Each number is 128 + 24 x the weight over its row's rms, rounded and kept within 0 to 255. Layers, rows and columns count from 0. The size above them is the row's rms in percent of the matrix's.

# layer 2 MLP down (transposed), 256x128, rms 0.249, rows 121-138, columns 0-127
size [108 100  93  98 102  92  87  91  89 105  97  92 103  89 108  89  93  99]
[[117  84 117 148 132 102  74 134 108 150 144 148 150 131 100 129 156 153 135 119 128 135 117  97 112 133 124 155  90 123 118 105 210 136 130 117 159 172 137 167 171 119 139  83 139 129 121  73  99  87 154 114 136 103 120  95 129 131 111  77 100 148 125 129 105 101 143 156 148  87 122 138 120 117 130 101 105 125 129 148 123 139 120  97 129 109 188 144 113 163  78 117 153 150 155 131 108 156 152 125 113 152 131 137 115 137  93 165 154 141 153 116 123 119 112 109  94 121 130 132 137 162 151 119 128 144 172 121]
 [119 135 108 124 117 131 137 114 119  76 102 134 124 167 138 172 110 105 124 106 111 125 116 141 159 164  87  95 145 136 150 146 145 141 149 115 105 118 142 137 118 108 127 142 137 133 124 158 127 125 121 152 155  88 100 149 130  86 171 185 113  92 136 108 126  92 129 149  94 126 139 142  55  65  85 172 136  94 164 142 104 158  70 129 127  62 133  99 142 147 121 118 141 154 109 136 126 141 143 143 124 140 114 112 154 125 169 122 145 124 122 127 135 131 155 113 111 158 114 113  91 115 111 118 112 122 133 154]
 [156 136 117 104  99 142 144  88 116 143 117 107  70 123 155 126 140 112 131 131  99 114  99 134  85 126 129 148  84 145 125 134 179 142  72 166 192 148 150 122 123 136 144  94 107  97  91 116 175 158 130 103 122  93 128 151  80 111 147 126 143 142 139 131 130 119 140 109 137 112 144 164 123  97 163 122  82 135 127 112 161 124 136 146 121 169  90 130 104 129 115 132 126 138 134 130  94 151 134 113 150 122 182 161 151 138 114 138 168 153 154 163 119 120 156 118 156 135 138  85 151  98 134 114 110 162 126 117]
 [108 102 131  98 122 101 109 138 127 147  91 124 174 123 179  87 120 101 105 143  82 163 110 135  92 120  83 140  98 101 112 118 130 155 125 162 134 158 160 113 122  96 104 154 164 112 161 130  96 140 159 178 142 134 101 104 144 121 143 166 128 156 153 130 109 128 143 104 105 120 121 162 118 129 161 143 134 129 160  90 139 146 119 124 141 196 103 135 149 114 116  96 140 118 156 161 142  94 161 156 153 150 138 151 134 117 167 142 118 156 165 119 108 126 127 130 129  95 132 102 126 113 118 157  86 153 125 160]
 [106 143 123 150 152 112 132 126 134  97 138  98 112  96 126 129 123 144 129 141 145 147  96 133 148 138 176 139 129 100 134 110 125 162 124 127 130 108 114 112 153 107 124  89 152 151 114 138 106 135 128  91 109 124 123 158  98 120 132 124  87  94 148 149  84 150  72 109 155 106 111 121 168  75 127 127 136 124 111 174  72 140 119 143 123 129 107 108 153  97 116 131 156 161 109 133 133 121  96 164 105 110 103 123 142 124 157 113 108 131 113  66 122 147 146 135 107 104  93 113 102 145 143 142 154 187  96  52]
 [153 164 128 145 123 137 180 111  96  93 119 130 103  92 122 110 112 156 150 112 111 127 111  72 113 139 140 113 103 140 165  88 158 154 126 111 129 128 129 150 113 140 118 144 131 177  97  91 122  96 120 162  95 145 112 153 147 132 148 156 131 130 118 111 109 129 147 154 130 133 131 137 139 201 111 136  90 109 146 114 110  89  99 128 112 165 124 140  98 118 125  74 145 144 156 101 153 169 121 159  81 163 114 129  77  98 137 123 134 116 135  98 125 128 128 149 144 102 104 152 138  87 107 147 110 145 169 147]
 [ 92  80 111 129 104 140 101 138  93 152 116 153 170 136 133 116 118 110 101  84 141 142 112 142 109 142 153 160 156 123  72 108 109 132 104 130  97 114 130 110 146 141 130 125 138 109 105 162 116 166 111 138 142 131 156 111 168 153 167 134  93 151 128  98 138 136 133 115 122 111 153 122 131 140 100 156  88 138 180 183 155 129 118  96 131 129 124 132 109 119 107 126  98 158 131 166 131 203 111 160 122 106 153 150 117 146 104 108 195  99 134 111 162 132 125 159 141 130 136 130 183 135 140 107 116 118 111 124]
 [ 99 171  88 140 128 101 103  84 140 157 129 118  82 132 126 120 109 116 160 185 126 127 107 162 139 113 156 103 101 111 122  85 127  64 148 147 144 120 147 138 123  99 117 127 108 145 158 121 137 144 122 134 110 123 136 122 138 142 154 139 173 115 117 153 144 147 157 111 102 136  94 142 109 123 109 127 147 136 133 112 124 125 174 118 127 126  71 122 111 130 120  89 122 124 148 142  93 121 151 103  95 164 141 112 138 131 155 152  99 152 145 166 128 124 117 152 157  98 119 127 128  43 152 105  80 124 119 173]
 [152 127 152  81 124 149 132 124 124 175 124 147 114 106 103 127 100 158 159  91 118 146 131 103 107 155 135 101 137  94  96 101 136 171 173  73 130  97 133 134 146 119 120 114 134 145 137 133 122  70 120 173 154 100 134 150 122 147 123  97 138 118 134 151 138 115 115 154 134 140  72 129 156 147 168 136 113  98 151 121  70 115 139 101 118 145 130 108 101 132 134 173 157 119 152 177 128 113 138  89 140 116 103  96  97 158  93  90 129 147 126 125 148  85 129  90 134 117 152 142 109 124  97 118 115 143 145  96]
 [ 92 112 130 108 107 101 154 120 129 124 120 151 140 138  64 119 111  89 112 139 107 144 199 131 147  82 127 131 155 129 135 147 147  97 180 128 137 157 132 125 184  79 105 132 134 137 105  88 189 116 122 146 153 193 123 142 108 103 165 141 121 123 143 155 137 170 118 138 133 165 121 117 119 118 128 137 108 147 104 145 133 143  92 102 143 182 160 127 145 136 130 153 159 130 151 110 119 128 135 150 132 103  97 124  87 127 145 112 106 109 135 120 107 106 129 164  87 154 140 133 145 123 158 121 122 113 105 121]
 [ 95 158 132 106 128 139 130 167 111 152 136 158 136 108 120 154 115 134 161 136 116 132  83 131 118 105  61 150 187 129 145 142 165 128 114 138 107  97 132  96 113 172 153 165 168 134 136 113  98 145 116 151 146 149 168 115 105  83 111 160 109 134 155 168 123 153 138 135 115 101 117  98 105 106 161 163 117 123 129 139 108 101 113 122 126 161 104 154 140 149 146 130 118  98 105 175 138 150 148 147 161 110 139 126 136 143 116  91 137 142 101  98 145 128 180 112  73 135 144 146 116 127 146 101 105 157 124  93]
 [142 137 156 126 124 156  88 149 166 112 138 129 124 102 100 123 138 141 152  94 125 111 143 127 160 105 140 142 161 152 151  93 124 118 105 158  92 116 126 118 136 129 128 171  66 149 154 135 129 131 130 114  78 133 141 119 159 145 155 124 143 105 170 119 122 110 156 140 139  72 101 117 132 106 132 191 112 126 158 131 117 124 140 186 126  94 131 145 143 144 147 172 135 151 139 160 117 110 129 126 145 140 116 123  90  63 175 169 150 142 127  95 118 124 105  91 109 109 137 134 139 144  89 141 102 161 114 162]
 [118  74  92 148 130 111 133 161 128 140 109 135 159  71 118 112 135 146 128 102 131 115 127 121 133 160 125 149 119 131 117 113 126 138 120 117 107 110 146 155 100 123 134 121 133 134 115 132 157 135 148  99 131 118 176  77 104 154 152 131 144 146 109  94 141 161  79  63 121 112 113 161 153 132 139 137 141 109  96 122 107  98 112 128 100  93  88 140 124 138 111 182 126 137 154 211 168 108 115 154 110 108 119 163 174 140 122 161  98 170 103 129 117 125 130 114 137 153 143 162 157 153 129 101 147 123 125 130]
 [159 101 125 163 115 121 132 140 121 114 101 171 130 155 128 129 122 167 132 113 137 109  96 142 106 141 107 103 115 157 106 133 197  64  96 149 109 117 138 140 139 108 129 109  92 120 115  91  96 107  91 145 127 133 124 121  92 126 183 153 128 143 119 113  91 122 139 104 144 145 143 103 139 126 184  86 131 142 100 125 153  98 122 155 102 121 121  78 138  98 130 134 153 131 159 154 138 132  94 143 146 170 108 158 116 149  94 158 134 103 163 107 111  75 100 131  88 120 129 104 108 103 129 115 101 122 121 139]
 [141  78 140 131  98 101  84 112 149 147 125 132 155 106  83 150 131 115 159 145 171 151 159  84 101 136 113 137 135 129 101  96 162 129 161 141  89 129 109  95 154 127 113 163 135 119 126 123 129 114 159 137 159 125 135 143 116 126 133 137 112 121 143 107 118 141 138 142 151 123 131 105 169 134 133 114 126 159 137 148  93 118 161 119 169 103 123 151 141 126 112 129 160 139 119 116 166  91 133 158 128 120  56 157  80 157  91 110 143 129  92 146 141 107 194 119 128 150 107 139 109 155 123 137 131 185  84 120]
 [113 146 136 140 101 160 102 139 143 138 136 147 114 126 133 106 160 113  77 112 165 115 104 131  77 129 124 121 124 167 135 120 133 173 124 129 128 102  83 119 160 125 119 126 167 122 186 152 145 156 134  91  97 148 160 142 152  91 120 123 117  80 127  77 119 100 131  96 127 127 106 133 100 108 109 132  97 110  93 112 145 123 127 135 157  97 119 116 123  97 104 167 107 118 138 112 164 132 141 104 133 123 153 125 123 139 170 129 109 127  72 174  87 162 149 138  92 112  96 117 110  98 138 133 150  87 135 173]
 [153 120  76 101 128 133 148 101 160 159 135 163  98 119 132  88 127 112 122 125 128 157 129 119 132 146 130 100  91 146 159 175 179 145 124 179 150  90 138 114 123 133 110 161 129 153  97 145  92 114 106 171 135 100 122 133 104 119 134 105 147 100 158 103  87 117 108 149 106 155 179 124 156 130  66 108 100  99 133 109 130 165 110 141 133 137 129 153 137 146 130 143 171 113  97 119 138 155 138 124 140 126 105 185 127 115 114 132 120 179 118 135 160 159 110 104 100 108 159  95 132 125 109 132 128 133  89 131]
 [135 135 147 132 161 130 104  79 169 100 112 143 129 105 111 168 127 150 126  84 101 139 111 158 136 127 127 142 126 109 108 135 130 157 132 103 137 129  98 119 185 119 130 115 105 150 163 106 144 130 128 114 145  85 117 129 161  71 153 117  80 123  84 125 154 123 108 105 158 149 138 163  90 128 101 151 138 103 123  97 100  91 110 128 145 181 111 126 118 127 104 112  83 103  93 131 126 134 164 163  95 114 103 141 149 148 121 139 130 174 142 102 122  95  97 154 105 110 127 122 104  75 123 155 115 160 143 104]]
# layer 2 MLP gate, 256x128, rms 0.283, rows 122-139, columns 0-127
size [100  89  98  94  86  84  92  83 108  96  98 103  93 102  90  95  90 105]
[[152 143 174 154 153 145  94 152 149 114 141  96 147 133 131 156  98 129 157 118 120 143 128 102 110 106 114 112  88 132 158 166 116 155  61  95 137 132  79 126 114 152 144  85  88 101 129 117 153 103 125 131  94 117 140 105 130 133 154 153 122 170 108 119 100 141 104 168 123 100 138 149 153  86 145 113 144  98 115 123 104  99 105 120 130 140 156 134 163 156 144  94 136 130 180 172  94 145 110  99 129 171 131  85 133  76 111 115 121 126 102 118 158 109 129 139 108 117 108 120 161 141 129 127 121 122 100 154]
 [114  77 128  92 145 130 135 136 109 115 112 109 136 118 131 148 145 100 135 109 152  99 127 127  96 189 120 166 135  95 147 106 123 123 109  96 173 140 129 143 145 131 121 153 174 145 161 112 114 137 109 146 138 114 159 147 155 134 122 127 133 111 160  90  88 140 151  99 163 125 141 139  47 162 115 128 129 124 119 153 132 105 111 136 143 103 130 123 142 159 117  96 121 112 105 132 130 147 176 113 166 148 101 116 106 123 118 162 116 153 159 171 152 116 102 144  89 142  99  86 168  72 131 119 157 106 112 120]
 [104 150 150 146  71 106  89 132  78 113 103 155 103  91 131  77 138 113 143 133 128 117 132 127 137  80 102 150 101 124 124 133 143 131 137 153 170  99 170 101 117 129  82  76 123 129 112 195 111 108 144 116 109  75 108 122 132 150 122  94 145 132 139 161 170 133 157 154 127 104 109 107 151 138 121 142 110 148 128 155 132  98 152 130 157 142  74 114 106  91 164 137 115  98 127  94 124 113 144 126 101 142  93 139 116 110 151 110 142 120 152 151 153 129 145 141 114 136 117 142 134 145 123  99 116  84 137 151]
 [137 105 154 125 161 140 145 107 154 163 158 131  81 135 142 150 150 142 160  89 149 141 140 118 122 158 159 134  68 144 159  90 106 125 117  97 136 120 134 147 132 105 151 108 133 123 110 146  87 139 123  97 130 120 165 104 114  94 108 109 119 186 105  92 107 115 137 136 104 122 117 130 162 135  71 124 118 158 141 176  69  91 116 138 120 157 124 138 126  92 185 131 111  87 153 127  99 113 108 118 127 156  94 165 119 148 133 124 120 154 170 109 132 107 105 126 140 136 122 112 115 141 136 111 146 136 130 176]
 [187 124 113 124 117 102 133 117 158 117 115 120 128 101  68 127 119 139 138 131 184 120 117 122 142 142 143 110 143 170 116 121 140 127 105 149 125 123 128 150 173 131 122 168 128  87 127 125  71 104 141 130  93 147 108 148 117 117 134 105 123 146 155  66 165 105 140 144 139 116 137 103 123 110 111 110 139 123  80  96 113 120 129 121 151 147 143 153 101 155 113 139 120 135 178 149 144 142  79 112 105  57 114  99 132 113 121 137  91  94 167 143 173 129 158 117 118 104 140 118 129 119 161  86 114  99 141 106]
 [144 118  97 135 130 149 118 158 102 136 102 103 105  33 121 109 112 155 125 146 118 122 116  95 105 131 132 131  83 115 154  94 143 107 150 141 132 116  90 103 112 121 126 110 153 138 185 157 110 108 127 106 146 101 130 137 105 111  83 137 137 139 182  91  94 172  95 157 110 127 110 123  94 117 119 161 104 111 136 135 133 113  95 142 146 108 104 134 103 153  96  92 141 130 160 119 162 152 126 146 117 135 138 112  99 119 126 156 131 143 116 119 108  99 115 136  77 140  93 167 186 127 131 124 144 105 119 140]
 [ 95 131 115 127 120 121 145 128 135 130 127  96 102 153 166 118 114 145 170 167 144 134 141  96 143 136 115 120  81 132  99  64 139 148 164 123 118 128 129 153 151 117  86 158 102 139 160 106 136 135 125  88 156  73 103 108 152 126 150 131 153 112 120 165  91 124 138  97 161  95 144 105 137 143 133 150 161 149 130 129 124 110 141 121 117 101 168  93 149  99 146 119 106 123 164 139 107 149 142 102 112 114 105 149  86 121 124 129 113  59 128 145  91 156 148 117 152 109 123 114 135 166  94 141  92 104 179 132]
 [143 121  73 172  74 141 183 131 114 128 115 127 161  85 142 127 131 130 143 139 122 123 145 181 135 132 128 136 146 154 142 138  94  92  87 113 149 136 139 176 162 153 141 127 158 132 126  75 134 155 102 118 135 121 112 118 162 111 176 131 120 144 104 119 161 172 126 131 155 143 185 142 119  96  66 123 147 130 147 145 163 105 132 121 117 137 140 153 109 109 100 110 116 132  95 101 119 114 149 140 129 141 142 121 144 109 112 180 130 118 143 155 146 123 106 131 169 116 121 114 157 105  73 127 148 134 109 145]
 [131 131  93 111 134 156 128 138 108 139 125 103 136 129 163 136 139 108 120 107 124 113 109 142 130 150 116  97 157 118  95  97 120 110 100 122 151 131 136 103  97 108 146 114 159 161 100 170 150 139 138 183 119 100 147 130 147  92  71 102 141 190 128 119 120  97 141 159 111 140 114 144 184 160 122 150 120 191 140 139 148 110 130 116 138 112 179 128 127 138 149 120 166 120 136 114 124 180 122 133 120 146 136  82 108 124 157 129 187 153 131 182 118 148 120 130 160 177 116 135 131 123 142 109 144 115 116  90]
 [123 159 128 145  95 153 125  90 121  99 170 139 141 128 128 125  99 134 127 121 151 153 136 117 154 161 167 103 148 110 131 130 164 138 102 165 155 109 136  79 119 126 126 124 127 136 124 116 104  94 142 112 125  94 144 111 139 116 127  87 116  97 104 136 147 162 118 123 133 115  88 101  68 105 125 145 119 187 160 170 131 136 155 154 133  86  88 165 113 129 130 123  81 158 125 169 167  77 148 136 125 145 139 140  92 139 123 107 152 126 112 135 130 134 157 158  74 143 119 119 126 181 125  95 138 142 114 155]
 [ 96 118 126 167 134 139 110 136 104 115 117 166  78 161 139 150 121 110 117 106 149 147 126 151 105 119 157 126 102 171 145 125 167 132 110 109 122 158 106 135 157 112 147 103 102 111 148 135 163  81 102 137 124 115 163 162 139 141 169 102 142 118 144 106  90 115 149 135  99 108 142 149 131  86 112 174 130 141 124 129 108 169 103 138 136 177  99 109 134 127 136 134 130 157 152 149 158 141 122 134  99 137 115 124 115  85 156 181 110 122 114 154 182 105 119 100 114  74 108 137 121 122 171 140 171  99  96 115]
 [128 153 199 142 156  97 121 131 122 105 118 105 102 119 183 123 131 135 159 145 142 118  92  91 157 128 148 131 120 161 122 113 150 100 165 152 149 124 106 139  89 161 115 142 130 174 118 115 103 129 178 124 109 147 108 127 129 171 167 128 156 109 149 138 158 119 105 155 113 105 122 168 141  98  89 108  93 117 125 144 190 140 154 150 127 109 164 106 123 146 141 136 106 142 140 176 139 120 140 175 123 125  98 119 108 115 124 107 163 116 123 130 102 121  97 173  82 125 130 130 111  99 166 133 150 119 136 129]
 [144 111  94 147 115 124 120  69 117 128 138 101 151 164 105 163 128 102 140 138 156 208 139 170 132 155  90 131  84 115 111 103 124 149 131 173 137 100 151 121  82 132 154 161 129 160 123 106 131 127 104 134 136  92 133 136 104 149 113 142 150 118 146 154 106 113  77 112 115 141 141 122 153 125 141 154 106 152 121 116 127 130 108 155 105 117 119 147  98 147 159  93 152 113 134 149 101 140  91 119 187 139  93 141 143 161  91 103 119 170 163 139 115 146 123 138 148 123 102 132 149 107 122  77 130 137 150 134]
 [ 94  91 119 157 143 181 123 101 143 133 151 121  93 135 139 128 135 107  92 116 108 115 123  82 142 108 151 119 126 155 102 157 109 111 114  88 131 134 146 111 137 141 165 119 150 114 138 110 124 154  92 109 135  98 147 161 152 130 132 146 131 132 156 142 140 115 133 112 105 135 140  97 105 105 116 112 119 156 100 153 105  89 105 147 138 121 171 143 117 151 134 165 141 110  84 126 144 119  85  84 127 159 163 117  73 105 135 152 157 141 125 121 155 118 121 133 127 178 113 204 111 101 165  92  74 121 112 114]
 [123 131 112 117 133 141 123  82 148 128  82 149  99 106 101  82 132 143 153 123 135 127  94 164 132 110 144 159 153 116 132 126  91 124 121 115 137 158 100 129 145 112 128 125 162 188 167 133 154 135 126 115 163 130 140 121  84  80 107 141  93 162  96 151 169 118 124 144  83 141 166 110 149 145 130 186 153 143 115 162 166 130  97 151 122  91 125 140  86 129 148 142 127 173 142 117 151 139 133 122 130 116 156  81 149 165  87 117 114 107 105 137 118 111 122 152 104 162 122 135 162 124 101 112 102 119 110 103]
 [162 128 132 151 142 144  79 106 176 125 122 130 132 125  93 133 135 142 158 129 137  90 109  86 118 150 116 123 144 137 161 124 182 150 114  80 123 114 140  82 152 115 100 169 106 149 105 133 133  83 126 111 151 121 133 121 131 107 150 150 116 145 119 101 125 134  69 110 120 127 141 120 157 122 125 161 137 123 129 144 139 126 121 114 145 103 138 162 152 114  77 164 123  83 134 147  54 158 111 115 104 137 119 150 122 128  74 115  80 145 130 105 109 144 136 149 126  93  95 153 113 129 143  82 100  97 107 113]
 [130 169 147 114 126 120 138 157  89 146 126 135 103 125 123 123 103 107 157  55 176 150 105 147 115 122 124 153 126 130  97  78 162 134 153 159 116 135 137 100 167 126 140 136 120 164 116 142  82 133 129 142 172 126 110 107 124 131  95 158 105 124 115 153 130 125  87 108 116 158 134 156 132 116 128  93 119  99 112 165 153 151 143 162 123 149 114 103 112  98 159 130 102 121  89 144 130 138 171 102 131 129  80 152  96 108  94 136  94 132 127 144 181 108 129 137 108 168 123 132 124 103 109 169 146  85  99 140]
 [155 111 154  87 152 146 127 175 109 120 157 143 125  92 126 147 126 120 162 147 108 172 143  78 124 131 143 123 113 158 150 141 132 129 137 103 149  91  98 126 114 123 146 161 157 115 149 167 150 137 119 114 130 112 144 160 129 118 136 108 148 104 194 128 143 105 161 132 112 130 149 117  84 145 109 114 132  94  70 127 116 143 135 118 117 134 122 152 172 127 135 101 135  99 169 161 171 134 132 151 163 141 128 145 132 141  98 126 208 133 117 118 129 142  90 103 130 122 135 124 120 128  83  97 124 128 141  65]]
# layer 2 MLP up, 256x128, rms 0.278, rows 122-139, columns 0-127
size [ 99  93  98  99  84  82  88  91 106  97  96 101  90  99  98  79 101  95]
[[122  81 129 127 144  83 158 117  88 132  84 193 107 131  62  87 135 152 131 151 130 112 166 146 138 134  93 123 184 104  83 111 115 143 112 131 149 123 118 111 116 105 139 170 145 143 136 113  96 109 180 137 134 153 157 106 134 139 140 111 145 101 138 137 122 123 163 109  71 134 118 137 177 126 114 169 114 131 130  84 134 129 115 143 152 133 100 142 104 147 159 116 128 134 117 106 107  79 145 119 138 130 138 168 126 128 123 118 139 133 161 118 159 104 117 159 102 137 136 110 122 109 108 105 135 134 163 160]
 [119  91 117 111 112 135 126 128 126 110 112 147 107 146 122 152 149 108 142 113 122 145  80  96  94 190 126 127  94 170 137  88 130 158  95 159 139 189 169 131 133 152 136 141 112 126 156 114 108 133  93 140 125  99 171 142 115 136  89 123 130 109 170 125  99 129 157 112 127 132 133 145 112 137 146 134 122 110 170 151 125  81  97 131 116 151 100 136 161 113 122  91 130 162 127  85 140 168 172  97 154 158 174 146 113 109  83 129 138 160 141 135 151 115 114 147 112 135  94 143 146 144 149 119 110  80 122 112]
 [122 120 192 141  74 127  61 141 103 139 128 115 159 107 108 104 128  84 133 155 128  90 108 125 123 107 113 172 113 128  89 151 138 138 148 142 123 136 166 107 163 139 104 122  85 147 149 184  64  95 139 130 103 109 126 137 129 133 109  91 156 130 119 138 153 152 156 155 147 134 105 130 140 111 159 120 118 137 115 163 142 103 136 162 127 125  91 137 144 106  88 142  99 117 126 134 136  94 156 141 104  97 158 105 121  89 124 133 147 156 126 137 170 136 141 156 116 133 125  89  90 154 129 138 136 135 112 153]
 [126 116 151 111 138 116 145 115 138 131 149 108  84 126 126 142 115 140 176  87 128 106 136  77 143 133 117 126 103 166 131  83 107 117 120  92 131  92 138 143 109 126 122 119 104 130 123 124 114 141 118 104 139 107 174 113 106 119 146 110 116 169  93 127  81 129 117 125 107 148 111 127 151 126  90 125 107 129 165 175  69 101 137 120 106 155 121 143 122  75 162 163 127  83 148 100 111 107 126 116 126 170 100 167 109 131 119 146 121 166 177  97 123 127  89 126 150 114 132 126 120 155 131 171 115 101 124 192]
 [193 120 127 109 100 125 119 139 158 120 114 132 114 110  92 132 149 182 134 146 186 137  72 125 163 134 156 106 136 141 130 143 170 171 150 117 147 102 104 168 169 113  88 195 112 120 122 135 101 122 167 116 130 140 125 153 116 106 144 103 126 149 139 131 154 140 117 125 174 152 143 126 159 143 130 138 157 111 114 126 131 141 150 137 107 135 187 162 112 161 103 128 134 154 175 148 164 106 130 117 138  90 115 129 152 113 124 143 135 118 167 134 135 143 151 145  92 121 155 113 132 121 144 127 126 115 137  76]
 [118 151 160 115 144  69 157 110 157 126 108 149 131 144 155 133 125  59 155 104 128 172 143 129 145 110 114 143 138 111 138 179 132 120 104 109 115 139 132 146 118 127 140 137 120 140  79 122 163 168 122 162  75 135 129 142 136 156 125 148 128 111 111 139 128 126 122 122 153 156 116 132 179  98  93 120 130 200  79  72 121 124 114 101 108 140 143  94 145 112 177 159 102  99 116 146 117 104 114 146 148 123  78 113 157 112 151 125 131 109 139  87 145 145 124 133 144 117 150 103 121 136  94 136 120 153 139 120]
 [155 146 118 103 133 154 106 110 118 120 110 140 127 104 137 109 139 120 140 125 158 104 177 144 160 105  84  61 123  87 156  95 129 124 170 128 176 170 127 137 132 148 124 145 140 116 134 164 136 159  94 105 133 157 139 133  75 130 123  88  89 157 133 146 132 122  98 124 121  96 123 128 146 127 111 104 144 145 118 143 141 107 160 157  93 128 142 135 125 130 179 139 150 112 106 119 109 125 155 143 120 159 154  88 138 123 120 162  91 103 178 122 162  97 125 127 176 144 126 110 137 144 121  85 110 153 161 172]
 [118 179  94 168 126 149 179 141 174 114 113 113 167 119 159 110 125 115 143 130 133 132 148 131 131 103 100 165 125 137 139 181 137  77 125 141  99 125 123 144 161 120 141 169  85  98 149 148 100 142 101 138 133 114 141 132 144 120 154 103  76  93 119 149 126 123 114  79 110 156 176 119 148 113 112 135 160 143 164  92 110 141 144 128 155 120 130 114 133 109 117 119  99 132 148 130 170 129 150 148 141 107 134 148 150 122  86 143 147 134 115 164 105 146 136 135 172 155 145 163 150 110 166 154 109 155 130 175]
 [104 148 161 135 123 118 146 133 164 136 126 112 135 105  94 141 162 120 109  88  52 133 137 125 140 156 145 157  80 153 130 145 103 106 128 161 108 100 115 130 110 161 118 125 121  94 132 148 107 109  88 114 115 156  91  85 100 111 110 127 130 139 114  88 122 120 111 110 107  87 115 123 106 140 121 150 129 128  84  85 113 135 136 119 111  99 152 114 136  89 155  94 132 130 144 129 135 131 148 164 178  62 174 153 157 140 139 163 125 105 130 104 152 154 117 119 137  83 128 129 144 101 100 108 143 157 154 140]
 [187 144 122 113 152 144 113 136 143 117 159 166 169 132 116 117 120 132 139 110 132 133 106 110 124 163 149 152 153  88 127 112 172 126  89 140 153 112 144 101 126  96 111 146 141 119 140 110  69 110 166 125 130 114 140 136 125 137 120 109 124 108 112 135 143 159 136 105 160 104 113 112 113  47 158 153 119 187 152 181 132 161 159 141 151 107 112 121 120 140 140 188 104 158 131 173 142 122 130 106 120 112 148 126 124 131 139  96 156 125 100 115 146 121 138 187  85 121 137 133 119 169 127 127 153 139 127 141]
 [111 169 170 104 125 109 123 173 141 133 187  88 108 103 105 110 120 123 141 120 175  83  99 134 127  93  91 143  96 123 123 135  90 149 124 113 122 140 172 118 159 170  87 108 135 127 150 111 148 138 122 166 121 134 116 164 116 123 113 158 117 102 138 117 138  85 124 104 144 156  75 156 166 118 142  86 108 102 148  99 102 121 143 115 109 135 136 146 139 154 104 142 129 145  92 130 135 119  96  97 179 120 116 152 110 109 120 119 124 131 152 113  82 123 126 163 153 124  97 116 137 124 100 113 182 139 140 127]
 [147 172  84 151  75 140 111 180  98 105 128 130 121 155 137 147 144 139 130  93  93 160 167  95 124 115  96 103 119 104 147  84 103 119 101  94 123 114 135 105 139 112 114 123 150 150 133 120 161 140  92 149 146 123 131 120 146 133  74 131 136 134 106 134  93 104 115 151 145 165 136 126 118 129 168 142 124 170 123 109  86 118 125  91  78 157 131 115 142  70 160  99 119 123 115  70 141 129 148  84 123 174 146 119 147 132 133 142 128 117 118 157 113 143 113  86 144 141 120 150 115 144 148  92 117 122 116 109]
 [148 136 116 150  93  96  88 101 127 137 108 127 160 145 123 116 122 108 148 144 134 179 141 152 160 202 131 146 118 116 102  96 120 153 160 149 118 140 169 173  98 105 133 155 120 169 161  85 127 134  56 147 134 114 143 134 127 119 111 156 135 118 120 104 166 101  83 136 147 134 146 137 134 125 124 138 125 141 136 109 139 152 106 134 116 109 121 148  99  75 106 109 119  99 134 157 109 130 172  94 183 118 115 141 132 159 126 110  99 151 140 138 126 111 113 106 173 120 122 154 160 133 128  94 129 154 149 154]
 [159 123 111  98 127 142 129 130  94 110 124 140  77 101 103 142 139 159 111 123 173 146 122 130 139 141 119 181 140 147 107 112  97 138 163 162 114  97 119 126 133 133 132 114  88  73 108 151 134  83 169 103 163  82 105 144 142 127 129  96 118 138 157 115  96 163 105 141 138 130 128  87 113  93 126 174 140 149 130 144 117 145 158 118 190 143  99 115 153 125  95  95 164  80 100 102 117 126 142 161 126 101 125 119  98 132 168 129 110 126 140 149 101  95 120 119 136 161 134 125 103 152  91 133 147 138 110 126]
 [113 136 147 139 104 182 163 140 120 135 153 120 149 107 147  87 139 108 174 117 121 109 120 130  98 122 174 143 142 139  97 149 141 132  92  98 121 126 125 115 109 117 181  88 176 128 133 143 115 130 169 133 120 140 125 138 127 129 160 167 167 123 127 152 147 150 132 124 139 105 121 127 144 150 150  86 136 128 145 122 116  87 133 185 186 129  90 134 121 136  94 103 133 116  82 161 116 119 140 146 126 167  96 139 128 129 179 123 121 176  99 127 153 158 154 156 110 127 140 147 116 176 106 113  81 116 142 148]
 [170 108 111 110 109  70  83 134 143 150 133 130 113 144 114 136 141 113 138 124 139 171  87 149 124 117 134 134 115 116 122 129 116 106 100 106 131 112 141 145 116  95 121 121 107 115 134 116 107 126 148 166 122 158 137 103 124 123 164 141 144 108 138 129 115 122 131 152 108 154 169  84 150 100 142 149 109 165 119 125 119 125 167 175 124 163 160 150 146 165 112 153 111  84 177  95 126 165 124 143  87 129  90 188 113 159 107 165 116 175 135 114 146 116 113 140 137  99  95 167 122 134 117  82  96  98 137  98]
 [101 159 142 116 109 126 119 120 116 135 139 128 118 150 103 108  71 117 135  79 164 156  96 157  84 120 141 154 170 116 120  92 164 135 152 133  98 114  97 112 137 123 173 132 110 129 136 125 107 129 176 127 103 117  93 105 163 127 110 134 112 144 123 138 150 161 119  93 119 139 120 144 137 137 133 128 134 110 120 209 137 132 117 141 142 149 115 124 116 123 126 125 130 132 106 140 149 147 158 114 120  96  98 150  93 129 144 144  61 117 151 146 206  99 175 140 134 162 115 118 112  84 138 157 109 109 110 139]
 [129 153 136 107 134 111 126  94 147 148 109 138 113 148 116 128  88 108  94 175 186  54  93 169 126 136 100 175 110 138 144 149 122  68 107 111 137 149 133 133 128 116 160 102 108 152 148  84 124 142 132 117 107 156 146 143 100  98 121 147 134 159 131 107 102 158 102 125 131 134 129 139 191  97 148 120 147 139 145 126 122 124 126 144 143 137 135  94 110 114  97 132 150 138 117 126 101 151 124 101 128 148  94 100 130 148 147 128  69 133 179 122 152  88 140 130  78 128 121 113 136 130 169 156 142 143 128 123]]